config = dict(
    d_model=192,
    head_dim=64,
    vocab_size=8192,
    norm_eps=1e-05,
    positions='rope',
    rope_base=10000.0,
    attn_scale=0.192,
    parallel_block=True,
    init='orth',
    lr_mult_o=4.0,
    lr_head=0.00561,
    decay_fraction=1.0,
    final_lr_fraction=0.0,
    doc_mask=False,
    dataset='wikipedia_en',
)
Each number is 500 + 40 x the weight over its row's rms, rounded and kept within 0 to 999. Layers, rows and columns count from 0. Numbers have three digits each. The size before them is the row's rms in percent of the matrix's.

# layer 9 MLP up, 768x192, rms 0.106, rows 401-507, columns 128-191
096:526493531478427481356485539510522476518437401562568481544488446510529563507568504528583457484505472517476514489481460392418463467491464613468497466485483532470465509580516474492520549523489511
102:484513502536475451505474475470490517501476494453494501535546434522480476485541522545485508520521487511534461548452473550498474420572475580585528454472552479524502506468513522442443529493538539
097:479550474464461505507496510470494533521547471443447487505510508582480501520440506548511528515544474511535467461501478402512460560565434501437534499520539421516472508477550509527528447502480513
088:515534512393548537530536526460559482500549521525487589468557566506531479523475514475547538563502451507465444522513488459482478495476534575508510457412480455493463444498484522485457533489462551
107:515507465506521463508498485496483562528423453625493565444439447535565531466468468515522494442601476519571492504465573493511521514480492528475481462504505551491484523447508431492542479417497503
094:540574497473507428485448580523566565472532547517460557454521480497497500444514495501465535486429389532520418483520501476503508481509489521513515496466463470400538615507529536559494568464477500
094:480492594571527517448500488481577499535521547481570534460496493529474496458482457532516514533462537556489516428495552500428527465558479520407479511516524472519479493449459474480461546485490566
097:516570506469467464520546438452577515503456466495577522530459496481454450543526523531490550548654516523552480557488445563534523494534546446482514507444526438508523494514487448507496553532460521
091:558533456471475487554492535510534500593496488374429465489451588498515546483505452489527533521454477492480587491556443543459486444474521512493524473551468501433559505504488534461468465467514581
100:512502496510477593547462477451485505535515486489483526430500526467426489545566503546559508489542475548507524581507482521557542524509458461514525475491449519405496579565505505508482491523496470
107:510526498578436458505489472538512488557504479469519466566505468476442553532545517444519529561520449505581527442503469484458508538476500456489444486466529506477437454517508519536482412533533514
091:466544494525381520494498477480460569445454435506481452569579542524535485495551570535480533500565513547422464549527474494469441469467500505532519489474476544466487495545429512480489461541524566
098:535527504539538565564474476504514511581512422462531511562574466515526454524572480582564530496480540555424500509516468505460477499511481521432450487486461577459496501477518583513506441496468494
090:486484532509417503528488460550493530404436555502486537479489528473475610471475452517463488465419439490500447455489442529445563499470508476511491518507546501480478519512527551457533495530494476
101:576514499530556485489516506563475526412461453464533503531578413451516486495456489470430488503520489500523538512475482528506489473484456503521546473492487516536571474498455554448545533413554512
113:544623530480515497506501426492404472522450454498456446514457498529510549456480544502446513504459518582529543503497524488444476433442481507495477465526439481523544543505527529501488460511381479
101:485438467503531460522462465448522506481577506512522556506473530534509502543512548515462548540470498452475508480448538481548448529446486539488593509468422498475513538504500537522525469540576562
108:411491495434515520578510544450585505530444453515455508492462466455510469537448559478494497523467524545538512441491469445523488477480485560473543517438443505507430518476547463538528448465567514
096:555517463552450484496507511552522480443492527489512469544470511484477540482530530461547510566502490532543494599466509432452442580460510536494452481493458499442521453443504444521450452509502497
112:470530470513493523509495464441526558493548480477466496417542509368520531532450446513523523547610493463463513491522482468447471464562531496542515463473464559471491441493466443453485494509534515
103:545524502437507462538518441533458568439466545566505464490483474493438418503550494531488524528526511500518519457497476542487474561496405460508472518525450573599481451533490491457515526478532436
083:545536530491493566464551479413498453499462428494397574467500502523522469506454497494589501521528453516468547508536480446592474466471476477523437460466555510470459605480508511460531516492545489
110:511458501501549488485548547445518448546571471553529515459535456607511528523476453514496483463428487452482465440435537470517527471521508482506508549528472541512543502473524455486463569487532516
098:496471584491533567514521513506488444559496505445531484543465485473494451557504517418549447459535470517555464495449514449547504508503472523561462539540498425517470505411531457391472520529515537
108:547531498479489484512508477517413447483499527537479472448566478509454534513476586447421440523455484549530549472535514476566443509488485481505439483525539466496513466476531554478563476496550501
096:526407556460524551500507424506441477495466494546455479498619521553514561537494479463558419506535473603468450459473497467503531485516535541525501461502471484485585494497474440499529470493494548
099:473483442556510514521476449464523492507526599497533552504486468575471437509530466500567510456509469507426509466450505443487520479509461437442435484550501556425589541504605465505488583456537518
099:570512478464477546561515516440553541431485513607528498483513510438549454561534465493462467553570524513496554510511453527572406489563529518543480524503458497498487505548555501447558559476472505
088:467532475509528488487508474519499540582579553578500422402541487508526547475559493475525487553505510469541507471504467523576434512457467542513556517440538527528471479550531507510573471529481509
101:460524381548485467439489617456561552589496462567444494450430471491497461491509510513437496493575498492563527576565492469423551544484470540437456482491432509505491525534508487570484439568493520
108:529547555520523480433493481470479519579469465479438500496500467511480487589488482453506476520556482487577578463458483561503524554541440493513483528501464546491459492471505428419521534516459462
106:506488500458484500630507517507474489465514611563476449449483497484524556493441510501532582504477589477522520458498476471524457487466466529485515461582514524480477523441501464513509447475449521
094:511487503468504551501501402491561496569492569503505480575519460532526496486455547524475507530413490546479529516427426537568486508476423443565582494519525518509517519522474495476559490441507425
101:510527460540432484535518476526510463434554577510466531495492547487516440515556472479461529510493513480442481523593537497542534407459497489544490487462539483534469489539561533448520512504481560
114:493542491496497490500499500482455575484451542538483453476482491502567557513464409495422481556540502412612455493487419444422488521441570500496454564590414503441518480462484478471496472553514510
096:480467520537568493524427508521517541481519480482515536430463480490503463569463521520490468591499493494502463484419434494491539532542425515462449526449508540503547467395529518542533471521517503
093:506495502525444468459487453485522468515573519491474487537438471475514515485516535514545459514512488450540556504487536414524485574393514485515480558539500528487528511584551494452554478413487563
107:545479460496548479474402482472469502522509457455453437535469504543439537468434540494490550520540538493540377518549464498464482456497512496492453487503443596427476492546519542472526542498590512
102:516457553520577535472488536489493472489491538553510374496487421460547465467517565505581503478478550552544457432530419484525460528503511525469463506542494526551537515486499478468446517463541426
100:505515522515469462552515508462504593419518491493523519510465505538484504513510529425468458546482496500561490552508496417492520449459521535458539499431480483541486559512470491473460477441516493
098:548443512515484462542492466482529427525530529537508505491434442504545456512485485492473570502515484468445472561475528434429549497536503500502480486585499538502510491488502481527463567495422540
092:554522484477611551477495562453467425514476450494479429456461457591453529560510561473551544574503461588514496452490476492511530491450507541509588460494496507565559496467514479462519514500483505
093:526522495491514549501494582459542532445483511567533491461522544468549526516553517533478547475466474461522527439522530498535487423506507508460462461517459445407458453535483442460460479508544485
101:476505463603562450491528422480504500495554515581541520525503492471483486507536491465531435531436550547492465431454461453533496540494519464511420469568483510496487511526484513496510512503533541
087:517434522557518467493493518496497515539498515557456481471509539456489519537450487481570555478472615479529412457442478434513480478468520486535543510472481517490480546515503489457485461527531498
105:508493511598507469521494571516515445432460531529536462494480462473455470532522530508506519516442527521420504562526402551450486494481448479449557478488475471487477466475509477487467571436509542
097:509559491508453489575501476523530486451512481521485554475433510514469504454500585521480460579478461510521537491536569487491512466435480578404555490471508516506519480446499552459411554529453498
092:509543503534504556511510463480424503484527537501540423473475529493503577542474441439469469479537533527447466466466534497536584501566471525428518424551546483463492519532469476477480502468542444
094:528526525481472537464523493489559530466491564475553530500502505510440551470395487494520550458511489424568502419575570492407485486434528456627496480482472523495451547522450440496534512453535523
101:506475479495509478464536511542466528474500553509537477499469524465517554465473532551492499460484500569465544540533456474457435456441444482529514536473474531499475501512504517525487534570499464
101:496512549476486505487496509470524466466516505507469514480519533515529540552507511591470419514500514564557548536455552479481565518490496509510440436550510551430496440596469471553513530557497441
112:530505556498547570545496493439415544539476550483526501521437534470484537535429515464529463486519517589464517414503410498502584461566392552464537498503588493539529473425525475505577504483539481
102:509514563449441474565443509474513508535487420556517463483482464487492469421432530499452491537506504437417447476483516534579440576486516552500528497521530424460533536486519500428493462464538488
094:482546489549479554485512506516446518436523560488542515470442551489564521507542456417500476458485517394559515472441505468462431478466549556528461525531575512454469530476473430501557502532536547
104:535579483531510487559500523468455458553442569496546461551385482557526559486488461402533451539509464508538465499465509508499512542454544482528445503444578518505489491566498505512477508478499519
097:489516471538543538634496475502427478491473509512570472536511468463476479446404515488469558508520542479503496480455505479501498465530483454472474509458454581557578557565516488570525445551560469
099:510479515531461485497470540528529488566524558466509531510484551487494537536557491477438542503480547555564430510439492477524466540518430636492570488475548491455513497477458518564554461483527404
121:499562426449498514512486454497484489472481532565478497436580481492475522523501581547538475522487494589469540547482487509512492462498454459545501464427502537506474532462460484478485421536481509
097:539505495506533542525476488511531524516542553479567532459465450451539550505511608486489485552519445463465442453459448453526567408547483568456565521472535482473489531496489447559608455538490501
104:464536481450435477429459485469527482569516537527558492470556462483449482477457527537510552572464502537542453388515517521471524492494444504509595543543454528473530507605503483479477525501574470
125:481489512460546513479473457519550556488419517563464509409541404510501513520513417469526485544507489579557458462475527520546488492446493494460482520478488647556462500464521553512487521512544444
102:516496504458533562559609493487500530485532447486485515464561488475541449530422557535489441502486407564521490513467529528517464540443497485483541425566496531539519511505515483496533521587491501
100:563551470404472547551488506510523475494479477442452551484548552481489534461539507473519450499517518436504506551516564487506440504504492500560479515482511431471541506502528451459463512445504537
104:497480494540602529544482531525453459603515473443514505501488505477508490485548445520494432542470477458544501489506521541464480490396495546458471445541509526529509549494474536526487547440474474
106:530458442501494529542480520451469514448489499494478523482502481527534550481442518486534523500542469504440608437495517507422504490538517482430596571426499497490527428467465431524500486509465486
114:482483547477414528561487454510542557452460586444514590520516468475513586539522506483544528473497503522412527545462531482476516588507504530483491499438532536500485493447419455530535533465495465
085:503411540430519532542476545503447488459475506551568439555547452436519448522543452480493481485539569482430475470534568474523464498598503514464502432515516450489479507542531493492510482522537500
098:522428455441464431466439483523532581473539485462487614461468569537548469524469482445525525569472555501516564424482489477495547478432569522461551458493526486494445474476499496467486450515517540
097:483508433550582433467443508467502523497534394561472498539569459525551503499477463430404494556542529454548529556485495536503518501519458458495498516479471562488537423427517458451444514544543503
094:535477434505514489493508557524612506513416510524466444526582457515489519589400559472519514478538532530474497566499551494513469506476514502411533525501548526448519482521497448461463489602553602
094:500532531503515435440471511468456507467495481535546498521513589431445517488475493458448539482490493541450457456539503510472510458420456558474601489553444508469546582552484531435464493491558503
096:457608543472481552487531492419435467462474445414579512494490529475455510504524534490556498536549491423570529476539431481441451483465514512479474495494514476462482505469576474463545451514542551
100:484553479543450498469461498497507478457487433454524513549527487491476557501534530474554563492497483438558502493494462524510467484452468473579534460587549528534521465474543491501459484497520577
097:521567526507508474494510497553463520482556522480536582560520481456468487527499482452478512536513529502473490505455497506582483495512461418500539523408520481510521536509497525400425461530495519
084:395470465523461516498507438512480522531470552520490446556468512424530501496533470473540486471494493544532474481531474490518540509480479500483413454458518514520492518509474485508521477519512407
112:521519476512514530566513495511455445544515528487548527498510503489471486469490541465477574478504481508482512441494553514484528441471530524450569505449485517551513468510458455448484461465455556
093:482528452473589480495463438511459479520538476545504543495499462475517471508559503477433437511486549453531472452525525460485451522550522506463470429482497505524541569486545499472560478502449535
098:561514415520530479595484541510522508490449555579477515530557509536529504527462555546552500440523476511484573463506505508527549459524451478509560496513480584483477500487499449429560559477559436
107:559516577511504561513506443441486472573466493436471545556494468526439514516455525492490438537486462516437520510495510506533502483550486558416568501584519505522523502468518492506470539508491456
103:474539541590453410522528522566477458486525510538519502462497530497550487500585443453539419478479525491504513457468549508478517499483504474483560472482562537535493494464586518559445445483460471
097:512502446524478519495464490480532556511482513534480510493508598554550561494457524455541461449507461560453519484497530522491457444522413453514570501524509525477541538452527518531622484556535473
101:467565509531502435509535531469475510509328540495445541541459519555467471522468531485493552572448528483430564499541521514496454500488506425510521504522469484577447534535491443491458554459530549
097:566533487501465470496508435523459504549498487527487505453466552501556561543484522461398505475521503510450522483539500442482575500471523484502492563487501509570478458574417432504511523487549438
092:466554440522480525458490522548478557516507557481555500491471487444471524541466444509559548469535496507547513470526420415527541607493521547505494465469531515452484460445474494450474455515511546
112:538510449505493556475379513543599513503479496459492504448500441549485490506452511483527471493467475469499465459475500525528510468492489519590517557486407450584457423424564497514533465588517538
111:546498533510513551546469564471491462455451567532541516452475535477483536485447512568509548445446514474526521510538569543483490461534511459400564568440532489505548522498480468482486502433517530
097:472535482545463534497446449415547488528516514536543540445476439429566577509481492437485572515504584543484485539458466522397506530500429533470571524472511482458501505469444447537528487452490512
092:492484556438513464496513501542595515530439533473480503470457510437442486453543586506495575538532506542450437498609514511537503510555527505495515513537447481502484537446471477479509482419479547
092:532457499388493466472488470450566499424511532481476497540516429511444522497521504472479530452575473545511536557475441464509526518534546483499460487545494527482479526495526516512514532471541526
094:568440477531490415475568507474556467505452519495435492468531548463503623529539501475450445456498493471512476479564475487468448542494456503429453551540556438511495496511487497470444523488514500
100:515471478509499442468531524476515590462427498452458493466496566447513490472532428469568482501542549443499470410520538475432535525498449545466536395465493554598543530524534501546539504509505439
102:469475480452474516452423507465543540504546554536580509448531476489531491582570445491457506452553459524502537576486475459446527505495414503513563536499522513527490442470464506460490534523524516
097:493485470559449585503476453482540437427549571517505476459475474519550563406483547502541550525478532518435519504508454573508499513520441456575489484525532518508465529543493498536510490598462476
107:489508555482450453441527517489535537492511465478411527505477556481508518484512456477530524519480449540473481489462451495515477535527521543477522431482452568436483561473469499476461527524501436
097:538455462551539509569530523537546479524557510534512475582498515532481477524483470575494397466529411528525488480510481489485478514494535504486627492527488485454511475597524571434488496567524523
095:484486502476501512543514556457575545443512485528510550470519537514548529441536512477508526510465515512560465535463483480451492524445516491465545572564480534463468510553440482480522516513462433
086:521425484495512567470535481566521509434442413552463568410511542579465553492497454468515471520525458515461467526460423410559493521523526470453513557440558470532550468477533479538506464494504535
085:562489535540562463501580495468492466450466572475454532499477517501511426452574464565506442553552545516473507476515474535483503471562457506459551470493476476526460477464490471483603457453469516
102:459509484503529423523520487485487539465527527610460509435498524498499495530501476491464461513542469508454461416541525495510429493435486470513487494489426540554540549462456521478447457533543493
095:525436538454493496497505476529564464557465532487536497466473500476522530485527525391533508544458465510471425479525562504551548476561480421563522464471486527533523566472586471477487472537434500
096:464493512526508510528447439487422540537482470522490487506430515454508507502552446525467545460541494499498523533536459421464521502538490425478465467511452555506443464483442525497447510416482505
091:445516526539473435493497491476466514494482532512534493519488445538461546558541445503482464510555519518528543441470522442507514529537464462484484506430519501444511526460517480490476480502437441
089:455453412531460511449384517453506563549481451520455535527465534492511544517521492372484523553468530462484535506488503472558542488472475506509509487472515510547543510499497465504497457586501513
100:506456499436548564507469512500508531560537467476478400548547511443533557476384455540547545500519506461566529473560529509562559557532523463527473486470522475524470491517479508438548449468499503
100:509475484516585490480481492474505379477581522513494464524458483553472507502514507540478482523427531500529517509429488537445462593406517542504591542525487499516508544533558486465460442443468464
098:487440497503513498500436485461472525571528513517481527525450477428506573516562467510470488513488434524533458422438506463466501498514512497449517541435468457520543468528500580495511501462472596
100:515574453528488472481584543460493499458463469555552555531501487495489487536513535463456398547504426455454527452548529530497553538425503507516464482592459474495527535535571450494567586503507437
# layer 9 MLP down (transposed), 768x192, rms 0.166, rows 401-507, columns 128-191
087:562523512528564576565432522476555501496522527555546533477572454449557503522506486537560483456487455496471466535534544413428498531476535442552472467451583454493440489420510478523512499519502556
098:486468464527591557461497475448511539526486472509520474492460537509508489485518492486425562485408510473513510530543480533504512432479546481448523537519432526547488439522482527505529492507538395
089:450471514498463555476587475482423530438509481430545537465497567521420536466420507459485451539532534529498489461555563504632462501494453565497487519488533476514587507529472558513524454498500485
083:530543476475523509456523485479530480510466617444526570490546493448537494486453522448493438496495450527539438532492554411506441478430414487428449524545508510470489545469458479513452511470539455
110:474514516515529509528459583563603403520555553483469489525502439464471458575491500529482548419567556438513526470483470472527502530551512475469587487501428428542470481521421478566497535504497536
101:536395468490457418432580491423516485532551479482484502509467482517567560526480572573491538502552514490512529532474502464447475528480526497506603529512455442466525497492472520431560538457557486
094:528580428466531518451460520464517468479553452544500528533518568463557519493500495536533451554500480526500531484489465509468502502464528456503426423514553521445524481466446489496579489478480552
092:493446529443499472543457527545538510481496476502508449518498541470535453451492530466502463503469504498488525466532469572617483529555477483571516493533517536522550445563526569529548497507521429
091:530526523549554589531418505418535524462521528585495592509430480467463492508601484467466508462524543500447550534467483450535481541530514472443465524487512497545491487483515499380501504465514492
105:483365590515485505444525473478501496540500523426528453536506490516488442596475556493416504476449586477518438454516444560502480518560537481527474541525500518506437493511505434481461509469485478
109:526560568458464520473514492530523475511485459517556534522457454525436465504413522527526491476475548464500464573461514495459537531560494599491526508513453521493521466496465485494544525538422529
088:440490407507570497565495499469537535548503521490476449488583422560455520562498486536457499491475534501451518542567487529399562518470463563519548523479508479502509556510492494481477538514503501
092:530481469560501498487553509526481476536523458486501437524522430515501461559478440493466503451487551443495450480553479489552532490497494484508469550483470485494460468537503524475464509454510569
095:423452598556470507509525446468588454493540444528513472465505480537498441511467426441519506480531504513516522451523449463411584529550528527527489505534534461448511572514474509478451578462499465
108:530485487520417453559491528539491550539539527488540446467512511463548438492457448478508549501439504457517492474483590566423466551564564501546493541513536554463505480536499476466429558488475441
106:500542488516475539484476510510471471511472529492493462530522483511569536573418470484505566405552520477526486495510517527536541530484505537489468460422527464596561451382580433475486477560500506
101:527505506577525413563508457545492504532510507450533497514493568580526496519491511549498460612499561480530522450517422449424514513469511508528435525519503491509506519464537504505473555479506435
102:463500518559484551518585493537453458573525443483484497496522544564467523453535488459488618491529493478467493539484528503403502519549496436473472507499532504450507457487565502469511461560470466
090:494508528462499509493525469428538503609489484590438513479479551502504427535480468559505393482486484556449494509521525478508508467569450452557422567506552531504476508430501518541533430575483553
121:500443545450493448488496483412498468422486490469474487476430432436496479526565481458569484522473542479536519486530515468586530551542532465513568454435484479536497524451528446580503446525536457
111:437515470577497503452518474476575504478497510497444520540500483501474484527440573498518519490502512535477528552507513564644479488514503472522506491513469472459523465480460511549462528443395514
082:432478520434535534541602569514447436442467523465519488543501519546507482509560461550489507517499456516466448431518442535599485522505513483431479486460527477522549433540544502545484472436458514
109:462458563536551504465508540486585496540449485490514503420547474637506517552460516532540502530466509436533502385515450529446534447530503558469607494547470569499535498428476555488540507505444608
097:498542460523562480484539452527472448527476565505483438472489491556465457475491488535428552479556508438485616435532493468498493476512489537511488549510480482435435546585497512535434501416538443
102:519495504545457502471537500463398542571478501570464532452494504465565538539496509526531510504493483485425469480517513515557464493558437482487534512453471567554512529482490486488517559475520506
096:413512601479565469513508520514536427499412571497486617518455471476480468505504468517433551478449530463552488493476542535531531547448475523516515413493498533533449555507525493463486499446508509
093:517468459420442506526471513501471422459552483499537509526470488529471519505479497483472488473503440484419524532528540558550484521464516518489500497439568478523520412497504489499493451573512532
113:469514481557521534540517506450440427529442490496545480489454429496474453497553475521551463497497562524563487523484519481625533537595505475523474485443492421410485527543499534485500526514548443
091:550456456480472451499483475520465477439533516425477485501434461527545507430492499511442516466456522490482501504529516499599523478571566477557516513540447500466501536425451480470451533595453568
095:423470565449463453512453546450502496534482505522491581486478488501474542538541464528443522560462523566544459526485509479382470523468516482516524464451473522478539535574478494429525468530536598
115:453439475544534537453558446518534531509500427462513505571499524441457441524488516512567531495521531509601536521516483543441457495500477567488444527585490454498485476523406538484487573495489518
103:496552515521475582588496492533461551464535496459520542493472565530442467466467453470434493507486584472493521527480464523542489488515490439519499602527466514450497515498546484482463560518522520
094:487483504521500493443556528547486562539514540535479453482489434472481519526518525470513420465525452511546547593462507453465513540562490497518400512534477495445540516495496457495505518524431534
096:556469621454525572453467493530512499478484496480516490461494519483488505503519507499490504543503535521567526546459490509644557545578454484484509458525478491495579477484494483450575442452538490
110:494494516453539495444508509442495464531517539543505498502536446494403592432483508463444431447540433540481510427449528459495472531456479449438535472489532450495551459562567587545509503545486549
098:475501546461481469496552500488488478564508572577549536447478504489496490509561453451474449474562458516524444498545459462465489506541533530462459512545468509447495544485491511494450545439498388
086:519544449511483485464490504431486531522502483581479541442569491508487575475443483526481549465559579543529469532473547436544483571484460541410474457490495532450526484478523526569439482542466475
110:505508377469488523511506480518506484547503471578561463443498632469485499467476521531524456475482464463482496552529489481397453454570458517429452507517495480490559482513524570526452479533537441
106:522499451434539493397452507476546550454487489556468583509454567490465545445493440520475529496478472491474487561493559439507568562450516490530482460434445485478501533569542496550479446430542510
104:505487563502532462536568509460498453516504502448507558461552488590532526481488474478508542510508476554514514541450514466491576506515566537598490443586520459435474482549438457495398521483536490
098:558486507462510502482451419530436496597474459529515518538543532583450515483552539465467526555490543534558541480520485499438551490433487442488474483504459508547489485477431518494465509459531478
093:614529449488454476567477440522530453519528544501503530530489540519504508530471529536520482479527493528541483459490507502516473435528495535477504459541472583476442542470482509535472465500536512
098:498474524475492513443519470504526475589555470452491530469495505503484446533475475465528528548472494471514440570451477532445495545485523549474485527495531476514550488458518446513526468473466553
104:479528517505479457527454443518515487485506532517457450461435512519507472535484549504493546466494438498492512567512509562516464466485499521578484471486477470552498467527488515503540524562435472
087:434526374508505443539536473532523498551419416515559501528469499559419427540500515423489462479483473465499564483597506587459530439516520543523401461484557516577535452521508565495486544507505546
098:461504450479543517472526493570550479508502484434528511486554519460504541485510494470499530457519443512485456615500538538482422580515518451484481551503487497584486539470526470521535551469516528
090:529448458576575496446500467540589577493530489453489447469471502553457522534482479457472465518482527539553462545491482456489452555474471524508557538450520522464554580515485514506468532541517519
097:458497576656526501471433453449459516494502546539473627498548508428437492458482505543480470469515523495494476465476519563530519494486544591495474485438485543515561494479538523497533540563446476
093:452459461611477506517564531465501536536423460516519547483500571466475532566525525476485535423481497501529464549418537499387531534507451463477526514516580551503487467430491485464555523488554535
106:547462496536530481427535463486526535487501452474518459536536527504465460557474487478534535544530504457499536495452478463350518467502545456429511452487556565475501476560528511496496532542545456
100:532521549477480496487450519453562478477449535448464556417531559507447499475506546510536470492560447462565503419487514397488431505498484522517441531434514534539517509422483509528470539550504407
110:484416471533496482424457516518475518458530458375513481479474458417533494482548560494507456521449452505585531579461506529512510444548534497568510482454474507496457511487517508388510495471512526
107:505512495555514486532496464446506582524565483490548469453489500458548530443512521535457465540539523511488420567531484507640472496495514476487509468539505485496463469504564425525504446464541447
087:504529520510556513481455538564518574453503488525562504447523483509490539566459500448502539505509565423437486459518552416550418472484532505584518537459488501508529481557479462446448551485535524
111:479413542537456553513488523459509526492535526454494499506430489486477546492604503464504497524536543485504457428455512505381524515504514496556502472516538466479542472410536448533563567473485422
104:472458550513466527563407495508427486508485501467549469564487483461561485520456568455516520540588494498521550457567474463513551483545514527500524528494467552465565507461554445537454524532520459
097:510527485481499494487454521559418560488498473492556491524565483569555525470525552463478444467502526403504492460457532523362563543502414480540501420469473516476502548447503457492512423462474501
107:456377510524481484492523490526464514510514537440483534479593485489529542517484443419507508447482515528470446496482511460559499476534573551435471488536463492497480551514499546486536559536428502
100:417530464543485503445487507411529562441514464447533512497556431532452507462524547491478546440514471455520526518556481501411492520447472570549485476489512458413514562514449539536547547489475471
104:510547564563443466568516461517446555476432459519486482541482521487525499534443517547482448551494434542498498575464584478430519513527475472553505482508475475533580468545614499501498517427498524
142:524457459548477547552533463537516490487459486513509426538577513474542436450521463476481512462586520428545568527543446510662445524431486499440478508581515478519481460524478456472433557432484516
102:499530502547426463479544563515497521543475433524541563552485494402560495474503506515456505527555499401507432512520484448459479448475504498478492524496564556471461487466504475543524526482475465
099:502480490513502525487440547497554539495495563444428573511553642489468491455502426492545442460428499557490471518489527518633451596538504551456480474482500522501549520496456473575440424497527464
101:528490512495514526528541488455431510514489485515490489502543465561539490478500411519475449476468562491428462450508476545490460478473468490521472511541538480467472449498478439517486489454489457
109:572476453459528504539464469506369501543545533481463524476508518461457478547479467564521506461533479507545505506538476493509494510501557482492492561496500557492467512521544477548452515435477506
100:477497536416529488458551456529457524587454448403500474496500475472554536500533529534488434525503460456491500453547484521504523582438498526495498578540479541565542510518459501494454519503482510
087:438512481541461526548512503563511529486512539502557442429498549580415526509463519526485570512478435593524545509488549531446516486502493512519540545520533467521527466425498532439444524513542514
089:452549430530526518467452520568506564485520525482451527505530477501548463475488518506509429513530481531472522469491533509476534494493423435472439457535532484526552525542472536520474478496447418
101:576537515524487486500445449485515464410496491456538508460530501498546559552499558468468453563501503530527511545532469481445532460566480500511529448528503461404457482519566472520555420463454534
092:457488619483506513470479531562461560527548442499493561453505526581506487513461518474533480494473462498417475516489500495658493463525470521496561523508533484518523506469581455504508448465455495
096:489496502535551579470466466511449470500477485494538465475514542521616452405474453454515437513497510463524501477553454558553470575571514519484502468514492499461499464409468527502570494548482471
099:452481500539577550522536429566516507515465542483492524505514490460522501590525460534471483427518522500478522533510502393379483483470456502571547502429460488517503463447519471472605502562441508
095:480520596545505426473475487481471462527499577540532516531513432521549456474430488544540458450483565552478536414488467543584468483541510511508545485470518532488508499513508499481480477469618488
098:499567590529472491434561454517501471497499566537472456513455468473535482486507513442486496410465600512508438585415489496583502492412451562544563495504459541475511475487496498496493532603451501
090:476426569509575495497438562498533445520452401511471525532492519496503444481438432517542526531423458519509511515497490479514454520480456515590556477576533479528491545476522497527486500465488596
116:514426459556522474459478520527534438482445457481515466459503516463527492471576498532523491568495571440413465496504483483445437501494563465493532411428465404514510470479511476494462467527496552
093:528453529456504451486555419413479490436548502447468553384474457502539517441492514538572560472534494487561542503515472522554475533469538552451549547532474504492483520575499506506483548505538532
096:525451522524434463454488477551473459504547474526559498528426534494482546485526494496488461546438560522511428556456536459568504473458454475541458511520453470553512489476541545539460483581485427
112:466486451507560472369498504601449493508527549580469482493575521484535515503597474529522497489586529510522487462504461512584473506483513462458459541475515589534467529495453470474510468471533536
103:478542452520577472517534485443544537418441484469412464475484425494498527559518490539511423492559500491519509508527500562559583504398539516471470524537479494553491507471471477575463508513503429
102:524503488471518462497489544528459437505570489534481487517515488471556543545492510524496532521520511508513476578500558524503469558523471469485479502490522513567457513430518466439526433580547539
096:519481499561528524468394480495526500502459448517515481446453514520467470459488515456502508530526470455521561477518406495452524485507497445569478545427512525500533462494503601526461446488520507
100:512507525547503610525538525478572452484471511470473524538495511444495548491472520564431466477417489520517449493516557486492460495517462456509574457525530468582517451447590521459507483520485457
088:478507554514535527461517468489494450465472520505450474469502517461463481451545511470452485563524531472544406489455470439496500542474534532455505525518488492530622452570528495510548569477482457
103:559476532491535525474548497495560555515543436512520510480476497465565512482511458563548499511462473507521450426496485473405484451482545574505536522530487478474483473535510474515378505516487428
110:492498550518412471543436496544599538459497545530538490501509512509517539475557494408563486435473503503525544540490475432585514463497506458493460501574489470542443460486495444454499456464473505
100:490469470505544436552564490572523536436529606491527443456531473507482450515508449527551533465487570448516482523534466528420500485559518507500431538544442475511510401482547500551494470462504529
094:522526489499424485416481509546511536474522589520560498469471462389505571511472440458510526486501529507486447526527558500506448509515546482456520449461485464484504461457488546438494537493466520
094:473502520516485524524517508488497497510519516503453482514503526502542510472499504465555552497470548431509489479542545522518459451573486497590499524538463494499430393450491471436538543423546380
092:520535493451474433482520461463523495476477488549461516511457445543458465451477562472493478517496521550489580540599530445456503566484459526502388531464415503442541529484503510565481517468468490
088:524516448444545510478511475454485437574503451529549535472463446466547578459522498553475487439494524478517523535452471512502469517543548465505423522409511465379460569498471516531476464503576460
101:492553491544473523473489470504479452502539457512490486562439501553462519480561536473493475550462462475640477500504513524504397552551568498513532444508484514461523547480568541541493503526524489
102:581522486446443518471497462504515539453468552503474555445482490439453472569496498511533515489495450499517440410538512515496483540490523502509506513520455439503513499417597513521513422512534462
122:469514454492495547465471492498521504535506548484565425498444465516516476559483575514435462563536461459457519545558511453471465575461483443472513474483453463535563481453508469500547452555496488
105:551519582481575439516440539520556433403461560506516498487531516473523510567472528525465560554470525526550556518532522509570477518540479482462457540491483537490546549476497451511421496501477490
092:401441440545540545605493520457393522481524468444490504479530529529515463433488577537439528536494498500486494452502514527437519538458477466505497474513460515438560532518505506535506545557512456
085:465471484469419433530526547512507494486485468455510447498458490498548482513548464461513469392541493488435511472503499527592471481498479466464500483556500488467462559441480475556546565373477549
080:463550478517505449562434506513443506480558524520524469479476450491487535490467521478488482490557481478599495549527534548523485476549515572566439476581473414489571478491514535485533459463509389
100:531483521451479520554511532543485471436536485573519474543526422506485472521505369454576493490523519563548492447577476534497436506525418467547513525479595578550449442587408493504455520486501458
098:504555446502559499494472457413468526460586494391486498544506545548506529542450473530505459517457507500483553490485480500497444567492488511452496503535517417486456536580464460486463568427488481
097:494498540557533458494508450446578510518426491495496478503485528531533476546516599504531443583476529439526534546491478562471444460453487598504577527520537400536499563496514500451517526511488476
089:508455553538443524386517473483495529530537469415452531499496488498477506506448474524532463557554506478477474500509535461394481529511455529549470469449528533423493475532493501503477441534390471
086:539582517494568443456474496518481502458449545507503438528506421502519532485509508451475489466491581531376584497496469442507549420504526466462571572437461471446422564518525438507526575479511545
104:438545400554458519523483482472564538449443503546505517484470441529478469467581524511474465490532457451482496551426536440679525436476550539470542472508431498501472500441500517437503488510429536
098:470583497482466486466514473494412427488553533538584451454489462456555461503518512464491474535474384500504455545508496554467460564528484484500515488573468456510485504513461486514520468556500473
095:488499505455512475490490483499545567484587522471425501474522511473482532495439469539555495502438525438492550429501502488546505493479536473461461382440518446536512532487549555462452534480511472
103:472473520492453515520492474520485444607535513500498521507507501469586534467530510525514469584507556545475551512512488514599535412582482471480420498478479456471435443505454540493509494494481465